python train.py --num_hidden_layers=14 --hidden_size=256 --num_attention_heads=4 --num_key_value_heads=1 --head_dim=64 --intermediate_size=1024 --vocab_size=941 --hidden_act="swiglu" --norm="rmsnorm" --norm_place="pre" --norm_eps=1e-05 --positions="rope" --rope_theta=10000.0 --rope_fraction=0.75 --qk_norm=false --attn_scale=0.125 --bias="none" --tie_word_embeddings=false --parallel_block=false --init="normal" --init_std_qkv=0.0224 --init_std_o=0.0224 --init_std_up=0.0224 --init_std_down=0.0 --optimizer="adamw" --learning_rate=0.0025 --beta1=0.9 --beta2=0.98 --weight_decay=0.16 --lr_head=0.00837 --warmup_steps=360 --schedule="wsd" --decay_fraction=0.644 --decay_shape="linear" --final_lr_fraction=0.0 --batch_tokens=65536 --max_seq_len=256 --doc_mask=true --train_tokens=240800000 --max_steps=3675 --dataset="wikipedia_en"
Each number is 128 + 24 x the weight over its row's rms, rounded and kept within 0 to 255. Layers, rows and columns count from 0. Numbers have three digits each. The size before them is the row's rms in percent of the matrix's.

# down: layer 3 MLP down (transposed), 1024x256, rms 0.0736, rows 492-505, columns 64-127
# gate: layer 3 MLP gate, 1024x256, rms 0.0789, rows 493-505, columns 64-127
# up: layer 3 MLP up, 1024x256, rms 0.0749, rows 493-505, columns 64-127
down492 096:109128127145177133130127110172113144153138130139102129107138128121132156086113155105138128141125147159144143147119141131182156087101136100129154153116100144097116147094132151189169089105108185
gate493 095:115126149105104126101106132136135083116127165107082132110140105125130099109128131139100102124083117150110142150095133128161123138098147133127124142180123108130138176119143113157132158124145184
up493 089:127142135143130114105143131140073158100171148157101108127114131155135120103159117154137136129133119171124155125114133109122148164130153161114120078122110133126118124108097177176107146143120129
down493 090:080112124135133138142140115143128123089110058139090118118111119132110166092161132116142143142155108117104150146153136118151156115163161132104086150169078143144136157142125172118157104150114172
gate494 106:104145164116113092115093132124141166126150133144093176110139124138151093093123099120102133131129116128132095118132126089109150102166125097159111119126143136142120125097139147150117106143145124
up494 110:104151155117077135127107115130188145112152122117164162139144114158130150138119127135127146156103097127109075114118118133145113140134119126144110149106172123119126145099132135136108114108097113
down494 106:151162089101079156147115104109132126125088130096174133131125083114098177200153134144110119103134076170144109085150105119160088108140158158166144134128134117147126118129126094105135116135112131
gate495 090:112145163158117110103119145143149154077125117183160161128146111162116135107141108141187155134159152107170138110142141154124119137145134121162118105164112139158149144143136156060170121090150071
up495 091:152133099128189123151119125128115136119169117145076084126077126110125165137121117141083127150113113120105110141139092122151115115145109116096136138115114156144097094149144120159105156144091165
down495 089:105138112112149080103121087105089102112120138130119116110093119099126160102129159125139156148123169064138137087193145129098148124169096123114113117092068118168115122136154115130141159119161128
gate496 098:149127156149122130113143150114130141133149124108110149143151098147142130131109075135140136131094124127148179129093109112134099096114132132105117140156151112127166095078158135143092142138146134
up496 095:126111156129137152108105081164133109122123131140175110146133136174154125127163130153090157132135164138086107097125150138125110117148140122088116067141142114134149171109141138139133122137105138
down496 099:124125159157134135140118093128126181097133130170165164130131120112133144170132124135104106107116132136147120117138109138140114143127116107124156087138116169060103168135144084150165141147104113
gate497 099:115100142142110111140146087157175116176144138108134126109153058127142133118128114138171096132155125104122111150111154106125164079119104142126133116127126140125175174149148130092154112113089144
up497 096:082142100147111136113114090096036167079116128132138121115110145138115118125140126102101175114107129127130130096137113129168108155145157132153143121106156140095084111108130125108123109115150110
down497 096:092137102121134103115080072152136110129120133075179141104153076096143104102103136118139149157106115060129124177116153120156150077148110096122147129121120122104112113156150136117136140127128132
gate498 099:129146127145124100113120128163160115136136093100094106185138133088134187147153123129166138083135129125132096134053148097089140136182125132134110126086171140143126148125094129114102121126095143
up498 106:140142122105147124157141168103145136127130123155154126114089144104172120172141150134132168085140123090157149143084126137104116116112113159064120170112114135175146091140100121141165178118170112
down498 108:139112166112130129096157163171129115114117162112095117112105136153114091096084161126124133151114168143163102204152133122158177088082154144155149122129131119121122170128161095103142125072141166
gate499 101:101099125161143099173120130111147123137133132127121151151148163104107130135115106120113118133103137101120139111128151137118136147142137141115132132099079174130126116152121118110143095114146138
up499 105:152097118085146102100147130103115143110126096115093111141106089152137110156134102142113098135114151096117159114107142124135104148157118135137147153121098134143153131174123147140137101129107141
down499 107:154126105129126124127128152125114118107167156129125131133095130132115115112121062122147129138153154129156151106107083108144158148111134142164142137121052139148123112127157110126124115095120161
gate500 105:087132128120127116082040095128108115116113148153115149146109137158093150117151127094143087136085133125093110130150121177135137113133115067125128133102128140123143114125102132092085108121092117
up500 096:144128139149139116176168182132145166134154110088126131115108136096143101097098139150133153132172101091165131121126182058114142165122142153104142151156129130125095127127141130175152138119154131
down500 094:080159172135118108123108132109143119128122152085138122128099150125079148107115096136119142127111104090121160007128133134122063125140113095150150111151115149141106124086147115103148120138114123
gate501 092:102138124139115141111145107111127136130115126091087153108141112094070106124156127107113128131124113115082120121129082133115119122112095125086124120131161125119103159090108101123135115149114108
up501 095:084107130143123122108112149093146172140092079104137130157193106091119131103136085110101096113092134136122114131117174126143107134134156158146122131156152143097143146160091119123109125123130128
down501 096:119156160118138112104146153125155121074117102167166112159138133120102129132139164148123146136124162175135157030086161088103129092111081151156141098147150139099124096113099103123109132082166124
gate502 095:142102137115161090131154154137159127127147143122127146177136069154151109113169112150170137132094150123138128113107158166092120099128104140138112147133125172132168146179104146095145144138171120
up502 099:166089102151152140115147110116123139121124149137096146123152099140135119119181093153136129148125116160132150144083185128142087114051134088145127160197118150125129127176128125130177132105164132
down502 094:162106122155082167115104120160128110125106098126146124118129132133151111130158121124078156123135122203118108246110136120127102147116188111111136170181146111108118152124127125168092093139134103
gate503 107:071100207102145164133140160076113103122145169144127122101106160136147109123180104108090095092130189121152165138102136122164140097107112125092150140112119108107124118130122129103167133142121136
up503 105:139144060155061138115089122125125124126106145070134122108143136129084171096117141134148119168089085129077127133123141144145140160071115130157157115143132143121139154123125133124131089124092157
down503 104:108126103124161140153131077158170108132110159120145136125122124129109121155173144159100153151121119087171175036136173106085158129113123135134165094132150141090147127171149095132160149056112125
gate504 102:100102164160110100111107087129139069139155170113139091115100137153115128170115120114109097120132093105141137109146107141148108121101102159097174121066134133169123116170136109144171140148082097
up504 104:129143153116150106172126138129151155105075128122114154143117145114111127133166132129148125098116167163184129113103144130087128122131134089139138099120124138154190168101108151152164145171119153
down504 103:102146157134098133149103089145123106175113114145147134134150140118175135103144121090136141112131154074164116138101119130133103174121140129105126120128115137148100161125160167137166127106124130
gate505 107:121109102144148143130107112131136102096160146112137083151146145127141114096122160124145137083126116166120140128119082115076124101096080165134154149135122179140132094149112110092111139129099126
up505 103:148115180102116196131145102109147122146107149121083156140148115168121123105119134083172131122082155125122122121143136132138108056107128115135098138158070138133150138161137107117165120086144116
down505 102:138087120139110176110140129125124090072100080168114110120126184161128122119137095131142107137082135114161169118126088116127187091127071120079118135156135152187131089131092122123113124121111129